{"num_hidden_layers": 11, "norm_eps": 1e-06, "init": "trunc", "decay_shape": "linear"}
Each number is 128 + 24 x the weight over its row's rms, rounded and kept within 0 to 255. Layers, rows and columns count from 0. Numbers have three digits each. The size before them is the row's rms in percent of the matrix's.

# layer 8 MLP down (transposed), 1024x256, rms 0.236, rows 241-295, columns 128-255
104:120086157141149129153127096124155078115116137115079131113130155129147132127127100116167140109115151114107127153106128140120156102137138107138103123087140142122181157108149141107100089136123179147107106094112147142126136136138120140174130149140146120128103096118154129137123099202126118122100109128078149116132147147104124105115123102133147134179151137117129122163137128105139102094120
095:173100103147159124132126122122108141137156132126174120118118066158105162127113092159125096172101184117117131123116134119148111145114138123164172169121150162133134125149159146151135105156106151105121095156127115107167147131165108109143120120103140087120129146090151119127119105085084104114176079168086106105165102146121139138117099116137128138120102112099112117138150117119160158105143
105:130123129137122129127138113160137120124140162100093136149106111134162140126115073095117155154077103162102120141114129147148163135133117044130116122143138115117132173121118175141101153098130157149121148113143124108149145124169123153145089095160136133110138119134135115092106171111182095116151120131087123083140118108123083140083107136153165133140161158146134132092106125117107106108108
100:096122168087140100164147149117184132135170120115129166114097105126151116106159120114183159190175142147153124144153141153074121113143111165078119114146142143074083096126107137138162165111140143150092136175172141128180148117131065132130107115121154103090126142114106111101083147136074136129138100077096157150123097160148100126131148119120115120127137116155116114094142155102131131122123
106:104131170134126112159103135141093126123117110121165115102144127123091122080115161152131155129132116132151096133101122078141152168125125154093108119159069080140153133111124126110156141128133125137146109153143069115124107085203128100146150160112126135088113135143133145093125138079118156180139119158126176133136156127105147138108101127085118104111139140168090125136122120102173116158126
098:131137132121104153147157128178101139154123114154127115115123124099181110134128127151150131129122149087140116145122094132102149125131129132143133118085099104111155073153122096096113113092106151132156152137131117159151153115139107135130123142115118124098114122122133125134123084114097136101144104117117144150124140099100164126149171177132172129131129180115154113129156163102110146119093
111:090138179099095134129131140127130114131116117158114156109113126153115090105140107159162126114142134128090085136136162163177176100136147144126148145118107148139144111156097130141157131125151115136166147120142122132112105125135137111046125140122144134122182132114126136173123090126114083102133118170063154122127118093137132156138103118166142140152131144121134107137120140132115130130108
092:149163163139130105117086146116118106142111142165127142087137134080186108116078149176124093098136169161118205168159120149115113141136119164115120129142127126092126130143138103116154120156062175147114117142148153111161129112122135128137124103090118165121145129185132112061131161105111155114107161180104145158158101097113140101100113108094127136131121128141079143083138106147147158126087
105:115127131152145117098149159163133143125129115126102148097146120092103135129112108126131123130108121122112109112092135162110116148119108106114128111101148121155180156167098109150106178189144106066111093113072136086144163111125159090097136132132111104110145137109132122130147125131120071172117155121122119116117117151138104091092141141129116113112127151127143095117138114117176078149126
097:165146175120146116083146169119147128172138119113115132158132114101180110138156115142136129123142133154159103123116110145117153102170156162172138163141155157117161127108157120142125137115130116120119142132132130148140156129070138147160111153104157153126155122075144152100142100119120184104114132103175105117170124130127110110147106127161106137093113094129102122143132159133143108129083
100:124142127151143153162102136128104132128145130129151110139109154154155105143161077164125109126118147150097129044147104164146126128127115122163131099096118126133103156126109143162105103153158123082101124118117153118120133145105093155147122120077172066114126139121123114105136118146145120108145117130090161155142163144110147112116135141189156114123135124142162132093081066130103159107186
097:100139096124150136130124121108095115186096098120116105123106125167131095135148153136089088150127122128124121152134123158079136122084128137121148145130104167126137127180126126124159149100125132129079122104110113099161147125175117160119120154155113119105120144105116132145073130143117146144117094142193147112139185099149119119154136101129107114094102204162101122141145139119156137143159
104:120088103108140137097122113125108097142125148108117092158177127185125111102119153121148102137147095124115152157136110156114141106148104164129125096117105101151095159155133147172154109149122118091138100122112120112125141175173129122090124098135129117116113097123179138151127128131092170154145164106167129130168104145203124106110116145107141135123157162127131137138131125122131132080123
096:088084156163133139128132125119106176120136123145132125132092081120125103128119153137157101144147105189086136106123136150115155115073097096104097137112090166110084096162114126126139139141127109165147151113126097127137154127128128177121134110115177131119112102106105089082107140162110155177119147119042139114144107120182155095123114184138128123142138119143142115150112140145134116119117
103:128155090069106137123149147127154133126144134144142173141138130103072157106146118158141076113108135139121105144114087125088103120143101142155154131168097123123123104130092135163126064158123111135122172135090132123137127097084123148110137115155138138105152152164145147118141136134118139131109159151126127111112117105145122153118124138115150105152143166155080143142127106150125125116122
095:140101119135134101145115125191115099097073148131116145118130136154141142139106154079111131119106137144120132168134142124127145125113116103116160144131137145112160159149090130115128120155079052167158142182104149134117160125155100159128127166090116125150127156146160137172133107096172157116136120106145129131131126132093080095106160141151145132118156107098129116139135162137109142136164
106:145126125113151124123133138086137129129137123139109188147145133174108120149082185160088143124142134161121103123149136164145117114133150124089130120107162124090115116144136133104103113122116121100143140097130151080128148165132100144127151111157094174142086132141168083139092111158197074090124177144117119137096095088147138124127120162138174119112119107129123097128126128138122107132108
114:167140145130094125139100140117068140131106151133136153091155108134120135147113086142108152106162146119129140113138074129137148118123173152129086076151143160114153094173139134129075101117137118084104173113162130183121150136114140174123163174137140095125150121121100113211198153126127157135095142146154123125113137149113155143116158125135169152076144088130106141159120132128136119135114
097:102094117094114117119151151157151146113143109138128117089124158117112125169130174161121144118102123112124137079130129134133141135070141112156140103130134105098168114151133127133147112130128141089076165158102161098150079131116097127132140093102128126163109101137117136075121144135150167149175121087167144159111136099133139098113107145167115124117085116113148156103116146124145142145127
106:147115146133128161135116134146122143125133143123147124097133137088163148127145128127140093097118155150142129169154160182109163114126206154106107146133083110145179130111154104127107138104114117104091094140121071164133123081129141158117157171137099150129139114118104092112113104098145131099102098117147122112148119144117102148132103115118154138154106162116079134137124142149122143146122
093:119150107148140133140135157131120122119110139116111107149131146109158138130117143119143172129127116100131163129135125123141168123193086196087117117094136115130144138165171087115131142110139115117142160169143092128140109125111156089152163197152122170138163136134184128112170142109095155140091114127012139136121133173097141137143126133144154134095138125094105117143073119114103199113122
149:139134127146131120087162114117135139130119173136128121087150113119148111191137114077120095137089133117069091122113125137096161083144136152066145155140108134157110185158119113121131137125161146085124085140129141105160100131066110084114141111118156139115112117131134134127140136092104108139093106136137143165103114139087142153175130167130121141166120165095121120113157136121124096103119
095:122127117124181080108148110127124107128096116171119108121137102095119181158127145128118136164101161126091173118139159107127181135072130148145130155126107084098163119092131145135135133137131109105172125134133109113154169115128116142137098155100121090097093142104153140144165177156141162123096143133068163122129109149123156110121109151116096135126134167111107147120131093111145117112079
095:135147100134132114112096129162124104130092142155132085109157113114132150144122139165117136085130159172161125132089089100099144151105098153140124135152132113129103118083136116119106138093131180156129141123167137112131138132146171118105123113136134144151108102135112123142134111169098141149149130111114142149138101138154135133147149137108080112165104123166135059100144134107114132082132
100:178117136135144106123109115096118118120150131155075089103115121136105123085138109088149130090120154135130129128148098165113133144105102129129111148120115099154143141134114117142147121133112134125155145152112161120127084112174125141119157155141122106120130196110142175131129124171171132128131131120210130129142185106110111128126135095141165120169124137153130153112110149132153139091105
106:139095095148129096155120130107128097140147158108161176074094154163081170153103156123167130123124142137097086149114124162099166098133130116103093115130134135144103155104158189141123127169138150135108121116105094144134161121211149125139117128126115121107104103127154133131112164156140131142185124154148122106108100118142162119110174076122128121135109132130103135126137152120152127166129
097:168165082121119104122127147120146099130112130128134151154135076139110084141128152093159175137127189147133147132077156103144141086136107129113141120129119147153130136154080139140129141121136139113204103122134112081105143104102112068116132108085118108103130111165121117120125115149140130125115149130149132128112139073158129098124106138143132116111116151126105189161108145157131106129135
100:103147154099122140126109141118139103120142144111184146113144115136097176097145122159119149133128171151115117079105176080154109135159107109147122141146125092124152128123172107147145119140119136077144084141132127136106126147141133107131125136105137133150110116122127092096113122149163115150146133154214090115120120198140120117111136126145138109155134122136157103121159111143100072112103
093:153127122161100110115094162122126153154106131102096110144121166173145092109133117132121112147142116139102151158101067153125139115114119130122132132123132151106144113122145124165122135142110132103166120179097099131171149176128145136128123118115138143086116141118148145144166148140168078150117104103089119155145130134113162145115112111160114096162115124161118173115133118106142120107176
105:104118109146166141135118140141136128120116133129142143067096131111144125108173095136125125092084126115126148118105146112141109097140110152157121150159156131173136134133099119140153109102168130087153103141134125085154115187155107126142115124122106097095169159136157164089129132107118136155149131076175086122136110121104078127103093123119131152173163074112136119104144116101166073099131
095:107116109107086111088117146112122159132159106160089127158129126100124123109109120145130136140106133137138117085147148115160176091166159112145150134078136093105155129156113134159184170138122115092145136111127106098145129116164096129136125136087102148149148126170138170146113159137120125158130098136166141112088143079140118150112149140150181131137085121130082209138156094156115120176186
102:117136126177159125103144099129102095146093123118120094089126083131130198148149159122110116138094143132162164140139140138153098140119162150119134115097103099129107092118132157133124073145103146144145130135068123150133139093142117084125118102128119085089131101133178151104123082141133140111150136095111146172176094130090107143125156132125123174104135120097118072147125171104150132140149
107:145103140120125121120103149097140188171142126112127146127136150131116094109092144133170148103121154169115111134059107089142105125152098139129110146130168120131109151123170125104132151157146148119104121110099071144115148146146113136145095116121148115119136116167141127150105146069082101123127103128093110113181176142119131132097149125126114127111117139175135120126093108056123111114092
109:127148120119133154102115148130123163100119130152136071135139082102089149160131104126127115124139177132163141151118125141143133124140171130135125132126147106142118148110069122124120121108122101126106090126146147137148111142107086123143110112137133123123137183122118144143144160154136232097175137203168163123124157119121122161107158136179080148143128106117100104132207093122092153101175
098:120112137168140122110146085145118141123156120081127116103118130133133088139115102117130116128110115137141085078093101164112136137103145134098128135109144088146142110170112107119150137142112107118097128093135149139138116119099101081125062129154168108138120146127118123132128126140098088099152139114068137129107108138118130104146150138074146185142112096119136110125124092134068162179146
104:092138137114143130114129118144119186173149121095161099129163070127134130157115161104102096117102163158121138096076163132128118111121128108117118137125164129121143099103118131130137089145139103128121108165141171123138157107108143144082111132087114143147172142123116112149121123117144178109093133074187120149106116110099107163141126138124147085123158144136141105137125134136147136119080
129:074146118102132144154148154125116184137165124106120131135085130099105119108136111117141125121164161128147122149116136132118141114144122127127096108142117114176144104144124163089114149170095131187095142133104141110139114148157143139156137136127136129139160126121144121136135134098112149171077167144139111120116134139086066140121112131120121124131126154142134092153176144079150119112110
098:118125136144142109135120101133111119167121149125137130140118109147132116095143156114097086123107138099142141137124094122123111146122165124154160069141139153170100095115204136153112101122126116177127123123093109105116146131092158123135137089113138084119169160156116168149120140110154094125122136151186155106129117117121124125103119098101122144142117110127121159101114118087093131137151
102:095124157102123095143132109128136086139136094111139133117125110105148128103109128101147184108195145175122146118120108119151157127084118107123122137147132153149119077130145127135126125185130148138117113106112145155123138084165114161136109183143127121114128160152098113091104105115083094184098104104145139140117126095139152115074135151126078110097140140124110132133154105160133132115131
098:146123141115132140096142137156141110159110187120162100134135147156120171116129158152147129152139137159119096121143067095133101087130112097150112124145095121117124090099081155151151096136100090133157138139133114157100143116095133147088115086152140149084128118133156115127108101125144091151098158116074107159119164139162128136140120133151145111111113147123123101125114102181142109119161
105:097154128126102169126125130110132114163110126125112137135094162121146141087110100139117115139138039102174056111144117133133100115078176152093085078133081121134136135141121160108155153108146169102166150150157154097165093143122135109151145182107102114127157134138125141157141107110163128110090111109152164163129116130154098088109142125143147127137108095109121144142151091150170133152126
096:117136153158124084162140080151106122117116110103145106121135117094128111127134149112122140114114132124093148129155164176119108101134101103133124142125114133122123173131091130105115138118134128100121166151050163147105150089121143123144109118144155124153116112114148138180111088153136164164158132116117151143206121131089156127179153071106110187097093162098119122114107117124124133136117
094:115075121094159107151107102158171145122111157158141112147126077096157123145127127141122160130105138148077155145100136088130159092150117142172094130133137167118116130148149113118128144117106146106122095134169126147130105089090109117165155110149103108113175136141118139135112143101130137146160163181175101123119122156098143126168137110128135126108155142139141133151094097134132140104197
102:141177122159122132116117122123122136139165100142121114110207144164135158104117134147151113131096162055078111176122089096117103116153150170138131120127120116167097105142050107178147113141082160101137120130092135177119131136121138106135079076122132106136118088149113145162125127095097162131119112133146111125132121123162106106153123090090089119119103121100163122128080119136170075057132
098:112136112086135144122153103133081180139142119130099144100151124117134111176167109086112090130141113124114132101111113118105139128134144116114120145136161180110108106140100131095141101132089104101113120093119069082117160152125126118091125110178124159136098099131123138150135142117093099083125132128136158122133154103114125146148103096117106138159121093144109135120109097094137159126131
098:135122157124120098117134157119116124115168155136144072128148123142164151098105087150161137136114087177109106143144115158135162133124109117133159109156119158152175133153132134095173052135093108126110155106120131134127138070149124100130151090171163112078112113100141153108105123122073131148140113149113106088106117124149113103166092113160093169132131127139101135101105118126122118124139
102:123121124173164149130089139153151128164115160163100160119110120101099081147150158132143160098132184112140160143117137084131189106152103158125124104174112131161116128086123121099142146106093157104136119107111104121099163095087102128093107092156182146112099121153163114152110105167128118165093112140108160131147098112103108134099137146128111153160154121052137165081121113126119117122110
108:122138107142114160097130122091114183129082133093121135156108100135127130150158121093100124133114113105146123136149096094126103142136143162134124147147169113108133147189153150125112120140148079113116151071118077132100139119155083118091097149166144144149125122078118157139100107117137110092098163167161062131142144107085136148109168144104128133162131121140121120111133141134128193128146
098:152126138151120126143154120120144108114070088122163144178112143092108158135101123122111144116149141115118125108108072153136079130089119141127136123111166086140104142082148143144172114114157103148141154082147080104116142102129171117129094144130140122143163147117140155162151085135112047147142111107165102103117099149110112120103131108097140123135121114151110171132124158136122126148126
094:105166128166125140102143088100149183148113116136108100120162128151120140140139149095118128108132154077110114116095104161128056144116150150108173131144100160130172166145098119100118151190133152118117112102106124131141123116126114133132179103100135126114159130097131130119098114128123093110149138147123106186102098127132101094133150087101146107179116156159116137110117125158128136141122
102:123113127133138137144126105091185128127084090140102145124124143105111106123106097109127106138113135135131150085134125109139131086132098126161126110112090151135131184109121130110137109135117094170157121144153190108106109100149110107078118111100141161115122147111146095144117131098127132153141139132119106162131164124125194155125143154119109152129142077123164140098138121111160074121129
100:120113167154165080141158137150127131121116134131154112111126125175109172134132150098155137144178151097136129168122142097129115143132150175104173132140130142107129109120105164150106143141116114060157106142166136095124146125120122085131112149127154128155101140113109109120159141103125101162108134132116159153109112119125124111151119138137101128144186112116153146130142189079182093156110
105:089196104112157121116111123099134159155159117126119160152074105129127139104147136133119147147157126093105152168062098123099115154115070140097137131119122110144086076127120105132112101079123128144152139076143154134088096124153152129120110113122136118115089137121118143124101162132122156130097137125173159110102156125107136153125104135136142105163113154088114131154148094144106118119124
103:149106133128153178084145057115126111120158152165141146142170143098079126127114145126156111122116098131135158117135129155129136112115096127133144102116080113113113123098053104165117122100139150127130104161130124133118151125109124091105141139091148141093143146121111102099152122166121115113147124104188119109138140148116140168137146097138150132141137163083122155156142132104162088055115
101:151107157085155134106114107152136131122117138125139149167126153145101127122155165137135103106157129077152126129134143115126140152078170140136103119056117172109128118083172154110121116156139132135170073116140113084123124119185141134101090124083113107115140141126146089128133076141103137159102117118154131086140134112113128082137120140089113191083117118125125127130126165136095158154116
# layer 8 MLP up, 1024x256, rms 0.21, rows 242-295, columns 128-255
099:116102137203101150134135146104160087112115156150106138128117077126131113107109141143099090123160142104098138131087158151108147175135135096109091163106116105121174116088129148120133105100140104138085130154098131084094136139124106093104145077132142165126141123109145143116100139114143119128095134116136116133090160104151168092129158106173163109220136107122140103106145129107086115166084
099:168169103136122139128168122156118076091097111136113139209128136147123123109098120072135155162142140115115102153128130159147114161113142111117112111134156098124095135125133106149125160143129171114188128077108155068151124157101074128169125125120144155152120172118152081151140135113143132126113110115154165136149117162094116164136183094136107131127131156195104168075126095146110147108080
099:113147160137135125103117094103112110094143128113118135130122133154087133114178114087105125112117122081152169123055101153095098121167121150104104143173111138162162105132145107161176149137152133117137097150130112125133129118125142155099109127140131129094130150088089165081128125136126121138118131126153124126141116150130113145142100204149128134121099118144119180095103160130112125094144
106:122122122137134136139156087115122128128128155170120121123170120150108131109119112140135131143111139141137140144113154161081127135125120134113134140153124118120120152129093091118157126093135133134151103142082060120138131170139162095112153126126144128123141128109123082125098130123142134107165123068137141100119147116115112140127101115112128116203124098107091150131171165065140119175148
101:159135151117146123103172123106094074138129128139167121105104164130140101177136149144127127106152154171126101148097133168183120164117163125098164155132137140117107201120129105117147128164117133115110098130130149170122147136141121120156099142129108141092118089125103137129165138158108103117120171115135150132165150143089135131132141157099132133123091159140152160110125105125133152157096
107:102155119172116176150096131132121100166116121116133136127127125130138091142141092111109111133134134116122097150115141126140166108121110133110139149119143186133124137176152118131135120073112116088098114122120143098134162130128116123157132132113099121145162148125137159156102151085105118141120147118126135153129086150115111133148141129155156151159128104114112127122141132154109105126137
103:114127156149145115149110127130109115103141115087147174088111136151188133151100137101181114084115142098131138154137132120150171131133083137160114159116102137155119125114155142147115134129136138111166117192178161147148143141188107127103137155170125094130098116124139172119142130125164129085110141134118178151179144148109148142119101129136112110098144134144089147139104140152139145144137
099:125139118140134176121117144144134160141137099164185110121116155149119072201121111149154078164101116137127138167133157125166104149115133093125118082098109120130089087144161123150117174116116139100175141099162108097120125120100139082128142172176132182100130145108104130187120183113153123108131136149119136165150173096141167160110114086135080128085138139130157149135099159129119142135112
102:151125114130140082154120150119122124161127144121121059106092144118131118135119077128144115149150143152141123114138130168162123110102145140125139102101129165143141136117104100144102116088114123109128188106115149166121106112130117159116143134072138132117138146094106106089115132114132087113103166138146141140145115115110089146126150091146152077155125120209113104133136133108142174179081
099:095141125104136130155125084139150118122120144081148168144135135160114112121123097121097098128125140105133140117095133168117157147128169114116131124184154135163143153159148147091136145171086141083107127101149099114122102089127099132083137141145105163095131152119127175103157132160106090144109092148131164120117115118110137140124130145124114108144136149098105133176109127100131136166135
101:124113140131167153189127099165078163146113100143128113111088138150109140141063163130110080137105131097167143134113105118137136103120102124127088125133105134123107153129103119149135142126118123105130103138119153129133170134116106157108187086165152182124108152115141144145080124128090117143147116100164101100127099112153132120169186123146133144110133133117133167079178104137098138153063
107:151141140150099116192163093120147120089088150103129125163160106138102094133081101139083143146120136142135100131148131136119133121147147150138131140136089121131108160119176165154167111129138099093183126121115115141124140117123128105099104130136116152145114152116154205147109116110124172146170139127158114178142112144154097128137092144143144136122147129122145153127149109150183150139102
095:123105151191086131125152145133166084137089089152123145139110166119073140127118141135115111097106164146151107148091122172097153158128119125141131133140149141093110102118139163110145076106131158106061119143178103115144079165158123105112137131110144122131155147109157117092138112148077153107100154126103091154089136151117102117144142138166133110106127070103096088137103111126126140138132
102:157101128108132141115147129150169094156114100110106172131151129104120123108160112120158089109161151124134156139155084109136092107157104099099166096132125178138120127130148126124147109127140146111125099108096101077167165073142150120133117103141141136141117161138148142116148127136116097114152120135134149127108111132149106108169099134139113150139152133107129217130110127112140119125113
096:121116133081160120113114096140120125162131144151115115148150159087115082150135162144156080112145156138127154114107148112129142121116102170132125109073137092147099109150112124179148135132136126147121114127097100141156131156159128128156104151140093101099143154107121138149146149134108144159157090128141144168105109151117167135146117113169101133131127088134101157143154131147141163124130
102:140130146140136108112138147128108099126160102148127121122147145134159159093077131120117104116135116120132103150095093151123135120154145132095108140100118142176119120116098086093132100134143093122151148115082095174167140125134118130190110101113107122146115185119114168096074113140129099118159142166137166140158112073081118118153146137131135137131146113106106176135105130120138187117131
105:147145099134088130157139093131104136147123130105136091141155153087144104164140101103141118132091096076099182116111120121107122145142105125157095092127110138149134170124135150109120146101176096110140174114155121162099155138131127130098098074137176106156151156139173143158125137116108130120114142164124131134167146119150124110137123154163139096072112100122117125142115145134127090090089
098:127152092146145139108138167118134130147164099093170175124167145126166142152112142149104167132110123151123117119139141105153104094132162153105122146123106152125164070143102108142155123123137134096179100156117098139111118108121155102129101122107135102109156105142113142096087152125104161096146125111151099084139103186098128140120163147073111138153110155078115105110114118115143128108105
104:109104097119125131150127143083136128176142130123157126115089102147113105128108110112155182165129128143153075135145172133142150102112170197114186129114140144177117142138131116120165129131178152058119059151100131174132112092144147145132146090125101139132080123145120131120098117118117129136105112113133144167139124131117158127147105141125129131107126130108113157098104103168152118108108
106:132130144140122112101114141176098129116158128095108113118119153182089169146102097095150151146120129125132131143134106116130115167098115126138129171144142125154120140155175157144103143102153146086160119147094126068099102114124117134114110123093118098134094127104080157127097143054185152128133152091100145144136136114146130149115118097109072083144105136152145110119131124129154116142105
113:164080122133140150084155138133096108133125174157159131122110098146104124142200140095151112120102116113088125138110136123116150082130140133142138149116158128130109130124124098117090158123160144100139078119143148103125074146099121137126169162118134134108106166123098143114161137125087146147142147157129179135117139106112150156139153136091118106134134151110176118090140129111144123132114
098:124125124119134154140103134138111105160137116102101123138116097110118152100098143141118085133129122106103121106129097103144121145109121170166144109113119147160128158114111127159125133133100103155149078134104097126127144097132111109184108160147120141109106139181149172086110127171065126154149126094123127141117109096129100153109111143136124158129122156115180101163155171106135090146121
097:110118129108159108152149134069127150151136132073134111121114111118126117186073148054132121122144116157141100161111133118114142169120102125143144091160135136097147120127110097075129144135115140155111102131156143142163143154132070122107155128106121133142156130088147184092085102145103131142149141155170083111150165127127133138090154128130092143102106148112140142119138145106143155120116
101:121135110121124146154126120143142186131127063105169122116125110131115119153143124136102111151132166173129150129189089143115133131132130133095119115130127119161118137149130129140152120105163130126120083098140097109129118119088131158154125118138152163127108187128128130138105175126159161163134177165144126145108180181110131141099116111163142086141111121145132125125149134138166120148081
102:115106126138071121082119102159123090119124126130135161122117131125087100124140145122078137098105149105128119144127177095092150123179127138125100112113128102151105131125124169093065140158136143084144135127117115150130121150142139118109156100180165124125109126095120120139147122126138120129114100128160131124159141091111156139099123121117108083177116110130112180190121105098128116128122
097:120139191095153141135159138122128166117146138121124121098142105164159101167115114101154112116128183122128133144103108134176117151125131119148108124106110107130141114133134080158135133135099148135096154102117121150162172120150095142091158104131112175165157151141127138144108098139175097159102124172159134157167137152129105123139114106114109103120102082144151130132139165101155145151095
105:101126154080122142151165129112121149138143135131099110134171159151122101099131143147093151121101149139088116127129104144134116166177120176125121117126100135109126133111103109171106146098087099129129129100089112110123099103113120097108142155147123111143146136102143142153138125115103137132123149103145124130137107098145108092161175119096107140130117124159123159125141171144097129129090
095:098131181168147163163131126144135127135137105129130123106144145144107087147120122148138148140104146121143148140121099123112131130136148150105111132146121144151151123111135140088179084153138123109057130154148116137154157145117123101087134091126129135112137117107127141108150121116094132149130134124131124146113186115141147164131120161097158129094126080115102101155127110126147156122091
100:164089102150145165115119144170133092138119150129131110145169107138088078121093156117113125122121146119119176127127133148144077121122121139154130144096080108151103144159162092108141134114168127118131083147138123163159116163109133142098102078145132140118131114124120175113132132132165149126137128098113130114200089097103132156129075122145160137145145110139138128139111151114141109113132
103:175112110167158124125168124127119172124144104125149127105136136122114116101173107123146129139138139155147119168108177145098085113095149115144146127093110099159121113109133117086121145132111097139132103130155141094115100155141149164145147131125164166146129115128130091100132117127120142110176141114116160166114184170131150149145163125095108159128113155148138115121076184141139129123115
101:121155169158107176137136127134125122102099103125166102224116125142142160086153125118113081136138106113161170138120144128144127126114119139120132087130127142141128126106124133121129156116135113115107173125137143101127120162140090114132114088180116137121149108123120112146120143108142137153171169102118104126116128085126117118147136167148122124119148161124097112149090145130080167207080
105:099125128152152107139118094118111108126134154101129132104143155151163172116160117156113131083158129079123089110087107127110139159125122134127087144137151135105161162088127098177103091139130118059090144144108183085129119120129134159133134058128133131134150154104171145169121125115086128090181124143129128118158125122146167133135138152126103138110117127138112146104148135113191157113097
105:144100121090113118140131109117112119117118086113066080127124154120133169119162133132105136160145148157138103136090110120141105124100132092162141142147121087127113126104116138086197124162154127117132085143164170103109135130156105145158134162112098112124128139093133112145137126144151140101106107140105141146151079129148134106126134105102089116122157156160135101120158141121134156061096
099:147161135138081081113134124101136135136143174141161124152093117105111128153125094101114125112099103112109152162107088151114125120062147169121150120083145117163115126098131136174131142114116110114132096130144101141159105156143121104137164144128146136134154126161143118111075104115109173112167160121118116140104161090067108141170104091125144134078099159134100113142087150083117132081144
097:157130168134082109133162116155169102092148143147163107124150085147131139156117134122134135148114109138130119109128123152091118137153088122154095155104121123115126124109140117133151106174142151097108112120124098122172112161119129125124160147143123134146125095138110076113135090103099127145143081188141100086122133110155113133136126113155136104152139127148123121103180159174072131162145
111:073140164110156140149170156132119151144147148149090136164142134113116184109120142133127142110131150097177114143130104137121162139081089121094132124092129124118135145128128167116170142126121173124090124128121158133115153138172141121109131146139139145130151144110168159133164141110117112163073152142096096163140145121105122152158119111150109153122125153121120078112129170093161098092121
103:116092165171122150155136153116118094146115203098140180160166141150137128164162135123118123127140164121130147132097133100105137130140170131142144139148178070132102146145147106146131080150111098137135156123147148112119157137132097102115157098157116142143129076135131133146144147113089142109131155158142135135096137125143167113149115146125134139154101134133091183165121128187160120113093
100:165125091153085157154118152140148095128122141090155121159160123103130146140142111139149121131157125143104156126128132129081161115105165060133121155105154114123185135124143142134132105092133101104150119107139078141140125148093086119141083111130123126139102081158105132113106065142132159103118129136123142136084131150124124116127111114104121122141091113169132103100112147075105138153173
105:112133090056118090100132157147154098157144138124141107084100112113146096152117120164207165111119092125166109154142137158121122139136161112127100106151116149160165151124110143135187147150139093120173100134117123161107130169149134129167140143152149146104148194113143114123131123133131154170142141115114145122126095142143155124147128135091118135127121122114176120135150150125150114126143
099:153126135107130099132114143082076111105111117120129127094136126098056136103138148144152091094099120125065104138102155134105118137145092105079130141114148127133157122114125101105122140114109145086110127166128139120119138100087151111162129160116140149140150122133126117145118121123096109102126081154112118103141133126132144121075133112126103127160132132133118115132134143149141137109118
097:102126112137109139135156158148148121161146122137124138124137114133108121144113155151129103108103167120109134142135154153160106168108069122090117084138130142124119148116161142129156133122154152095149127119160110131101089120113105124162162105139122145156098108119180133098132084140146111151126101161134150125092151072140162087108096140135133131116117112142144152073123120123203156141119
100:117108113111122145115099101141143127110148179116121140133156115132134130138140133166156141117123152154169110105131096120146143165119127158133137118089116107085126124147119103103136150127164111138117144109165117082170125120121122127092126167140140187151100154109130124110123165131121059132092140130126125095117092145114149108126152147149097113166134141142097093123173149118154108146092
100:146131143144074109111137131136140110127202144144116119136176157158108095172119118117113137130124081118131135091137139148110172102117144143140092125127114118098091109120103117146147111105117156165139103130163122152127100127097158166115076131127120130130144152102170103133126116105115121088076109125153095131124101137169141160154120138137114128137166142119146153139135133177122143142136
095:160161146116107141143133139136076105135138172122132131099100141157134114141111126146166143127129167118123147080174109153101139093143117128091142103127086133156094128178132129197143136107154116126120156148128135158103118127068135161121135131164122142084123162142104135140110111153087142098153135128148137101111109112102144154116152121113118092155112127100080154122138137136090128125117
100:098129135113157148122154117136152141145092111140164152124123140136156125107126098097151149112146174139119123161100085086111136107134057121153125159135102164174134116141105174100110105136167168104120114121153155119113131175126124133129131139109110162119090148103127110141146096082133098147137168151156132099146098126104156123124133151147189108116132112178085101132113165103147166135132
105:151158121134144139109100164114152134121163137088155082119165117110128135170093121134160109089166096126113139165083102158132141148129167136136127126118131174149151108150131124142121155077132107103119190202132134105156100151134110102123122132165134114124124119162136124170085115149141119127144108138122145120102135095178105096144161099116096147152102144123139130115116135084152103101102
104:138170095138104139122151161124123101117094132118122143159152124136148139134107151139121130118169155139089104103111109129129160128115114173121082154124150099102112180147149160134134118113120110129113189117119148122164117175129143149135154134141120127142114131102189157143139116113156127127114106152178060129111126144136116150119126140135126172123112117084100141175135137118152122105157
095:069166113127077127149122121138150134133111063109122126109134149138111179108091151164107090157115102119144118127142106135110159131164107122118169146129171130154117136110116130159155105131099161093130125150128195135123077152113126138128156128111113140164154148090099129150115149118168167133162119192115118184144122105158146138147145195103103131133120143133114152063120155114137094117140
103:134163176149121095121112130138170149091116106136082116125143158149089130111117162133103175131135156108172170122119148161114089174198172119123174118138080149142146143176134095123094165098115121119110103100100110146144115131135103155131137184134087119148149136143148142121104131100170139143162131127120146104132124123163114124148139115099168149146130119137177120136121146127118103133118
095:115130148127121133158120162127134139135199096152116128156137115116111155118112150135159160100127160076128131111152087115128133121103139118116129077137118131149117155100095172121135118143101148157099118111122143139144129159156140139138145121152118133155121104126158175139092158125183119145083163140145054122124101157114125119129132131134122178111080119094156145146155141130141137122076
095:074130145171135128107106137138122120104102114156114143110157131115134154111152154079131125151148169115107098125154115143088133097132126171086112170124132128122162101125154129092120085131149131095144155080130118082110096133121097130159101165095111129143170167138084113127136079133138110130130113139139150096133087108116122098127091130167136145155101155096133124104111105126082125098084
099:123179156125136133130102142136139119158155126145158141137170083104152127167129075165104143117150138125147106141119136125114186187055117121131123101105136161138120127098148094149137167126149117131121164135113135152151167145158168106113172157132104142119155148140185130065134137172164132133112149131095113126136148108132152112125158115139121124086118142100083113147139123091092150151122
104:181106133162141120113072122115128148114145126139142096103156161112109140073156129094073106130187162097142165150151111118148123158127153072110179135107159130154130135155113148169091153081093143093169149112112140145114110130133111117091094097126100142142138134108139119085106102072123119128122134114147084137151125167156096138107146109129122140160109153118116150142148098108159135127121
104:111146150117112167098127144115097089161139146100130080157132166127163127103114115152175124141134166136128103152134087133144148130162128114109128112143124144139161114127192109117099130117143144157152098165123130128131117147150169140150114155155131177151101129126099132113098117118116154145106115114150132124149155137144100149141140138165159130130142122136170127101105139097150197179103